{"n_layer": 9, "d_model": 576, "n_head": 9, "n_kv_head": 9, "head_dim": 64, "d_mlp": 1536, "vocab_size": 21150, "activation": "squared_reglu", "norm": "rmsnorm", "norm_place": "pre", "norm_eps": 1e-06, "positions": "rope", "rope_base": 1020.0, "rope_fraction": 0.5, "qk_norm": true, "attn_scale": 0.179, "bias": "none", "tie_embeddings": false, "parallel_block": false, "extras": ["some layers without attention", "local attention windows", "gated attention", "value residuals", "a smear gate", "an embedding shortcut", "learned residual scales", "skips across layers", "capped logits"], "init": "uniform", "init_std_qkv": 0.0196, "init_std_o": 0.0, "init_std_up": 0.0196, "init_std_down": 0.0, "optimizer": "muon_variant", "lr": 0.0103, "lr_mult_down": 2.0, "beta1": 0.93, "lr_head": 0.00217, "warmup_steps": 0, "schedule": "wsd", "decay_fraction": 0.56, "decay_shape": "linear", "final_lr_fraction": 0.05, "batch_tokens": 65536, "seq_len": 512, "doc_mask": true, "train_tokens": 477700000, "steps": 7290, "dataset": "wikipedia_en"}
Each number is 128 + 32 x the weight over its row's rms, rounded and kept within 0 to 255. Layers, rows and columns count from 0. Numbers have three digits each. The size before them is the row's rms in percent of the matrix's.

# gate: layer 5 MLP gate, 1536x576, rms 0.135, rows 1150-1189, columns 192-239
# up: layer 5 MLP up, 1536x576, rms 0.136, rows 1150-1189, columns 192-239
# down: layer 5 MLP down (transposed), 1536x576, rms 0.498, rows 1150-1189, columns 192-239
gate1150 104:116089186068098124096128103161129077095087087155077146154155100150079160154162148136159122139159127120096142096126103093126081191089151137171152
up1150 102:135142141079145095151101128154144122120134210108123129090154097174166081168123151164149142149134194107157085149089093067155113124153114172153108
down1150 101:075125140089117136129122085230112116125149130104092162092129098175135100116058113097164123143154166129159127084144184091193134120127091111159101
gate1151 102:134151125093108204112088124106104043153070105117147148199063131049111138125126134099133128178053109096075105065166112179127106117139146128133132
up1151 102:166199086126157153111159121103117156213150116132146135135101107117143161122092116125131148129168187114141139171106105189123129084090168173180134
down1151 101:204170083093130162110165150213090143139132122129147142141135142112151112169157104193082120093132119204092085066109178114131158129051169117129136
gate1152 101:092177155094152134095134127159113168095109165125083150171189129173157082094160125130099153151122120152133135153127126114115134108181202162126178
up1152 100:103200075111171193088148123172096154127117156093086170123194102152179140097176104086156107079119137127143113125177081122108091090162176211124145
down1152 101:046125143118139183126075119085162142135138193116133140106137095170135054137178191077152156144124134175126123155141162128151139106088156153186115
gate1153 090:153128165109127158138113149128106099134126176059153125115160129115156149117093139192109158120118132113161146141158134165129104084178022107221116
up1153 094:137144153107142112140146190150095123143104126064119120188112103115176150125091104144168147149164086153152093098132094089165185176151119154195112
down1153 100:157128105176114092171113154091118151167087122116128135147107164117145195096126078189158160180142100120145110147165128115093089066152091145150100
gate1154 105:105115149156057155150090092135141122138126136102088075190155113194197147142083130137168113129159068000144106186108157061135095150100131126156170
up1154 107:149126180100127139089103163114139109181088118089086158106154116114149165150132092169139123129125119077153120161154127097103088120110084174145078
down1154 102:136150124136133135101159174167103141047166126160078135048155107130078138125150123136051112084147205116076146110062121108124150126130128107168162
gate1155 107:058132108097118171081071108102121090114137139108108194138104108058140142142168155077193083154131115183107165090160135164124120062166117094147180
up1155 104:105164181157124123094148157109114101166187125137099109117097114154120146135092158130054168095194115153126085102152091143141153110168138176121102
down1155 104:119128160149164169110068156112107098108103073153095094124097067175102144101172137121184094128091085117200137085094195138067155170171091122114162
gate1156 107:105127111106138171132140118177143119158108163151119177138080115071094130141195140115136139140132203162106148067156117092124178097155140158180226
up1156 108:163165139127134043133159135102104088121106096136146105098189127130126118115177089152096103134124142091155105161169164148121100133126146108076128
down1156 105:145123096110079084109141120060079112146116158103107161112130174185120136118136122162104126079114160097143181158090131145119158109142122127106153
gate1157 104:135123114105139164104163095108114214158105125123072128144153132099151098127138179169094081095149164118131149099149134106137155158203099129119134
up1157 102:131145152154160163133130128125150066138063135053101087122117158109142123120179148076125157163127127101164117149124186166117190104124158151092175
down1157 097:119187153163126161142137129154120127143082130138128109116134112146216075151103152078121151163133101128126129142135155139115093162106199128096125
gate1158 102:155117061139117135078088112122118155094126123074130145175120035166102148162101142126148179158097108137162126192120082132139150150132076120159104
up1158 098:105121177145171089127094124127150109087122089086172124134082129103142052101120166169148114147120121165077064092122147121112161179134096056135042
down1158 102:114139169131135154138103129123162128121145182129077126159122120175065156094094119092104084131112183115096127120196144121094122136122174117132168
gate1159 101:155096138165146161098176100139141072143148153157167158136123110151111169138110092168165106123109118143118150110183094125166130158115140161138171
up1159 100:117138141143058115142135127152133194164094165151076149151151138105143135136101121107122129134184105080156134155087128152139131103124127111120155
down1159 102:099102168140119145155096110107116092173115104121158115135154150133112087113105125143093122100165099120116117083111131131123140087151141112107146
gate1160 096:078123103127160062151136134087168112120141129163088176164147096161094109082127039167161159117082125139136117117110066161149121104125051156156098
up1160 094:102149110097158027156121127086127142118135151166103166190167097143096137089164068153125137130111183163149119111119090143165116105088050126108128
down1160 098:176099118162121141136122121142134137177147158128126181142153151126169096097130123183142117113140155141169159197163160161093152136130109066192088
gate1161 100:150148123122112099168106124084207111151126163160119072066120139139152130103080133162126149149141129105161118075192122118146163146107139137106103
up1161 103:114106082080141126151136146110104149163112080083111081126163136104205089097113159145132139126107092138143106113108109130095110131109103153157105
down1161 093:149165113091085149127078129109112081156098132077179135064093181190120158080150118103112125112115124137158210143125153157136150125133157129163102
gate1162 103:101128090187112114132173120107130152140084142139102096082160173127093154124124068171105056116122098192119147070155120157132170112104104062096109
up1162 100:113074096147120143162112132107109084114112102155157117129157134114131106138096119161148124110167068158101185175137143152116132071103118120137142
down1162 103:142088076124107133182086163147098160101101169146186101164121157107126096144133117130162105154173112152099159142125084127103099145162116147147128
gate1163 099:109143139093156157109158122112187130170108113104104119122140086155136121125153106147159100145117176179068211080116167178121133174124105119092134
up1163 098:083111124172118125175137142162158101129088130160164088129109155190164121146091115073171156102130171147018153110163188147133120099130128172133146
down1163 103:106131152144156132159161138153087197136154143143110126127093107131133083125138158097130130132038120136113150065115084116099179159120118157103134
gate1164 097:110113092150126091131118121160129121144184080118122135101140066154188172117153086073187167145086134135147137114124145117132130040159101141163090
up1164 102:166142161156148126123088162119164131170146102165158109176140086232159108078113130100167111161115156155136151124120094190152110095094106132103142
down1164 101:114128126114091109141106171106140157114154077116116161140053105147113102108149115117055105119076188128141128138125123108143138165127142121195041
gate1165 103:135153148136100183099153095151153122083131140132105127143147114126045119078090141127173150119103174132092110034145135167133088055133079075101150
up1165 105:143127185110131135111102106179087111200133112150189144154112155135205216087145182141106110165112075102120091148109043151122148165173097123179122
down1165 098:051123129119163166070158083153156107172170203162124138156109170125144123148098149135152080128133114098136133172086082136145119145214067124115089
gate1166 102:107179126157139095173120168135128125182125180130165190119170163198118129193122092119063114163174173114152117105084106143107067161195137088155099
up1166 106:111130096102078149130135152092106123116153110152085125110133114027147111084162157188173116100135159084191079140118085163169108137081139104135114
down1166 100:140167087099131143079097089172167184188176103138154097159113133123178123128152148115074087109121125151174135129133140181119164152189064150132130
gate1167 104:185084135097158130163105118159078110120131124119143177124164091132153094143097168117103145137161137136151093141084154118075132116175118124163176
up1167 107:104092153105060099065160166117127091208128115098098113129080153205131175065112120129161107155104143122136131107116134116182170211086080141124066
down1167 104:119201164144114136106195161144195124123119119169096091162101130129155152123064184151107107177182148137146159103148122053163063139138145149127197
gate1168 105:124162134184177118153062132141115105120157163120166109145165141165110161118118168138072059147151118147105128141099076107129092067134116148076180
up1168 107:116091116162145120155172111150133140111140146134138124130110102131161148194169115136161082146152133129137108158166084136164100079115141169147103
down1168 098:100163088168163163173167142116156131121133121065139113071190075125126140136129117092126111130070125147135100130131135047159112121085127118083089
gate1169 107:101114133148113140132150162115100121039148136168135176066168146096107130130080120101117167148089090185086105104099119156121163146114171120132104
up1169 102:151120160141199111162107135159128147209084096151135096206139117167151137134154108151113162142098161098150162097128109143161165161164074126126161
down1169 102:144113180154103147109109094142133112154143176113094120140170098131206084133112120144129077115161079100146098163148114066214190129129172133176161
gate1170 100:143122155088135143161144145086113079147114168108139094131177170133149138128133167085105183146122107160130089120097156160175150137111123120182130
up1170 102:136077106107121148071128160103091141161143128223095127138165137155168127178088145113150118103159150143120125099181148079154109141054087163073103
down1170 099:112147200137149095098179105192124175132137097076089178161138122154173142179089125140116066076129105156177046106120103129133180123149117190165189
gate1171 103:078110129148171175138133095171082148105147078165107139093201115129115100149125102106137103104094095143071155108155157101102200176122136173121185
up1171 101:102104099144150125115103158099117141093114110147132135130122122106123141147116116128130137093151103152196102072155133118075125128134164104155141
down1171 102:098103158141094120124108149179141114135123107188150127139096161093182150166179125122189137153142111135152124080179136125124115085136100104121146
gate1172 096:125149105101174114123133164188101130080134193107171156126135114151110200073194165171131162144102114147111149125122051149112113105128161172139157
up1172 103:091169148126201172110084096162135151167155102134102123108149161081083158084129129134118146145156109130141097195144096128140093113067111115185145
down1172 098:154086185157122177089149124147167187167143170108132099087134154113139146113121141154173158133158122145120124137158134141144116190123076106102169
gate1173 086:116103177118126170097188149130127138119119151121115112133132132130142090121158100113143093110144129080131106091174117109131121156153119140111126
up1173 091:138141101110152147115124051150143114178141119121195133127136135111105212134154143141151184161160130112108169130072094091158081073111082122147123
down1173 100:175142158059150178142151110117132153118099155111106126147131129098081100136108135113167135105134162148149101077147169119107158148175155155087127
gate1174 102:123107095160142132037152122089117127093132118140148154153164099112082144149131191148155140115097134118117113116161145150126126146145137097146142
up1174 100:130134115148134136109156150189144115134195122130120060119116142138127047146108098124095098120187160166145119098045057146109190124128140129119116
down1174 099:177087143070091198105150172167095091132105094177104202227123137111072107138165167130165068125158123157097158124160166136131121111148135090207134
gate1175 106:151137136149123172140124161144128119111153140060112135183107191147159094131137160096122187157133131173092096142118123101124152137127121122134096
up1175 103:120156114132163164121137165107175138183160133035168136144146167167094073120090134123126148164124127185102113094097164107149082118168152111135118
down1175 103:122154078119171106128157159168122140187123056115106094167102162173121142152103085112129182185099198128139117155139156127102132175117101043161067
gate1176 090:146082117148107108141117075076157144155175143111143088117132171141141118131184158130131113194179171089076101096109151101116167133147104081086158
up1176 089:108153120118145124136114175167114105108079138162109153104128090087120128107042093143121125065081065185162160180119100148160117143136141161155132
down1176 098:167140123109160140101167060103104154063197118103155238189075084164106021119103084121134141108144148161013139102168095132088103161131087151071105
gate1177 095:142094114134066128102116110121150158112161119043086066137108129114159172129116117203165125126141136203142122126147090114156033139135108141089151
up1177 104:075065113120191111121109090104120089155112161154122165144126084094138147114140129135052150080105146070114114141085151157118134153210143201120125
down1177 101:174149121121138117153166125129118146132140099107185087144175133116135103103082159127155110146144117172134139102180120088103129104149067078176121
gate1178 099:162163156055173148093133122161107140111121123134134102169147213105155134109085163118141120146110166113174118072168158133088105134123102089145119
up1178 100:136130160148070127118128144099187156141091111124153150128158129097148096121149091149160106124127064114141135163127070159139180072159163143119117
down1178 095:081105133159138137183110105169088188166104108162143100082160105101104092121085114122155133101121154169114106127151138134196132091120155139182171
gate1179 104:101128146149142089090103133103091123102138186153168111106141108091180123106116178119127059228097169126161119225104131135132127101117138160133155
up1179 105:162139199142126168115131129159072153195130137092093057141119156163118118134138146089156082100146062110176164148169110118103107161112106100108111
down1179 102:094122108137146138173131067130092166096132056138138112101093141193098113146069107130100202159152128118149114164125111133107150120107101135154125
gate1180 104:071166097098120131134136156129121139127088118152108078136133080064135124131162107151157118096131072124170132133104139085129158160103093078102129
up1180 100:198119109172164137174148101129105145126129126147115141134078150192109119084122145111108157183084160098125172102089132094101194071096114154105134
down1180 096:112176052115142121108111093097141111160159149094127103082166071110108127182149141130128140079179149149104124145118176130144136160133178170121141
gate1181 108:163094133077107115142130171141046132116177169151125109079094140115166102142106083099113121075145118146104189091108172159132116091096187090130092
up1181 103:160101100096137171160142086048110145162120213159123137194157098149130129167098189108058123109135111178130142134161142105183098123109132122192154
down1181 102:069119104153108114090177106113127171125183139218151159092066131089133110076137110134185130161174125121134173104136133137136167106145140113168094
gate1182 098:120098145168133170152124118142193225098083135096079109145170093096127135107107113133121183106127128137091122160126079133074120142158156125139102
up1182 103:111104108083105076161106024117122104071150156137031096140140191110146117140181126106126132137092121121089129100131118104082098090088150118120096
down1182 098:128095120166120150134148122182165111090127150074121126152115126133105135167159123136139046158125153129060130171155116117148158153117159123137119
gate1183 098:135138102081092139117098156103139119087106157168119188111171132201044161144095121154109129082133123108086133144175135135153120136118133139149059
up1183 093:148117116091123140093162157125136129087092148131078139157120117177103093149071094159077130085160142121061126137134128122116161114066172124136134
down1183 099:136143089132063133160138151199172145144126112076130121159129156140152093161097129154135157229130166168103152085175145119126140066108161136180167
gate1184 093:165129211164141141132148124143154153164119086138146149120122206125130156162153102154137126156134162086189184088188055122166111204116116102128157
up1184 098:130109200100103141146083107103106165167148111149123079064150141125081169145162091105118143123053123159107112156137077129089117109120184136075114
down1184 096:149175148081124122144144135136117101104147178116060111085191194126122120106137146137049122037112119132126106104113146154170117135094119127074094
gate1185 100:127126098169190137149124144113157196133127146149128170137100116154152069040092106145129112123127119179138155117165092133136166157170107110162142
up1185 105:160141100126126093135193099127172179078131127103066128171129150095124146150086183106100151099114094109145103146125116174095115173159188103169147
down1185 104:173132138128131118124137122152136148103104160171061159105123204121133143085114071066139170107085143144114095140111133159127114134168098091113146
gate1186 107:132138058130159139147052096155088164066125093097138140089137143146199057162104123116158125131123106076175119116121191121146144079126097114137168
up1186 103:136098152160125128132162127101167158141122167108099107152112152098059168113134145131097111127117093125070116115105042124139102162149171160115100
down1186 100:117113159169133133135173140139131072103164140145104090181131087140143091124159126118187107106130154130113120086194023141103135145152135104098100
gate1187 105:146118116139032135085063104187138095166133099150120074151148204118166152114104112110099101145159142130105090171072119182092132188116141086145130
up1187 107:100114182155155136138116114098158140164147201155130083121125101088103120165141162132147112144122139200198085094131112097166133078156115174113160
down1187 104:101116109085099174133070092094120104108122117146085132102182090110109161135176142124174150175065187106082141104104146087081061077142141132089135
gate1188 109:135116140098162094148138162112073084119119131140077135155131152126124115160189114124124116144100149135145136103156172140119063175222105181154124
up1188 107:164152179147099109104145047139192195147119074191156135168119097103111180142135120065101190102145120192101150108115123113092132100139064104123116
down1188 104:143163144160091175126167148129130177078128173129132127123115140155143105121140180127107116173164095103145149159131113131123122114184118105112148
gate1189 087:155069109150098106164139102215119119167161218142160129126122199161227177100200123136099125100145225132094106194148169107143130073128071089159113
up1189 091:150109131178156085090112130132123134106123158179103116137161126111176156172096148128111108106136142143091136166153163121122143139167072089118170
down1189 096:092062144181120177155129078076086167147095118122115152115147148096107171076135137122148105124142149105136115139138147093106141122139112166093104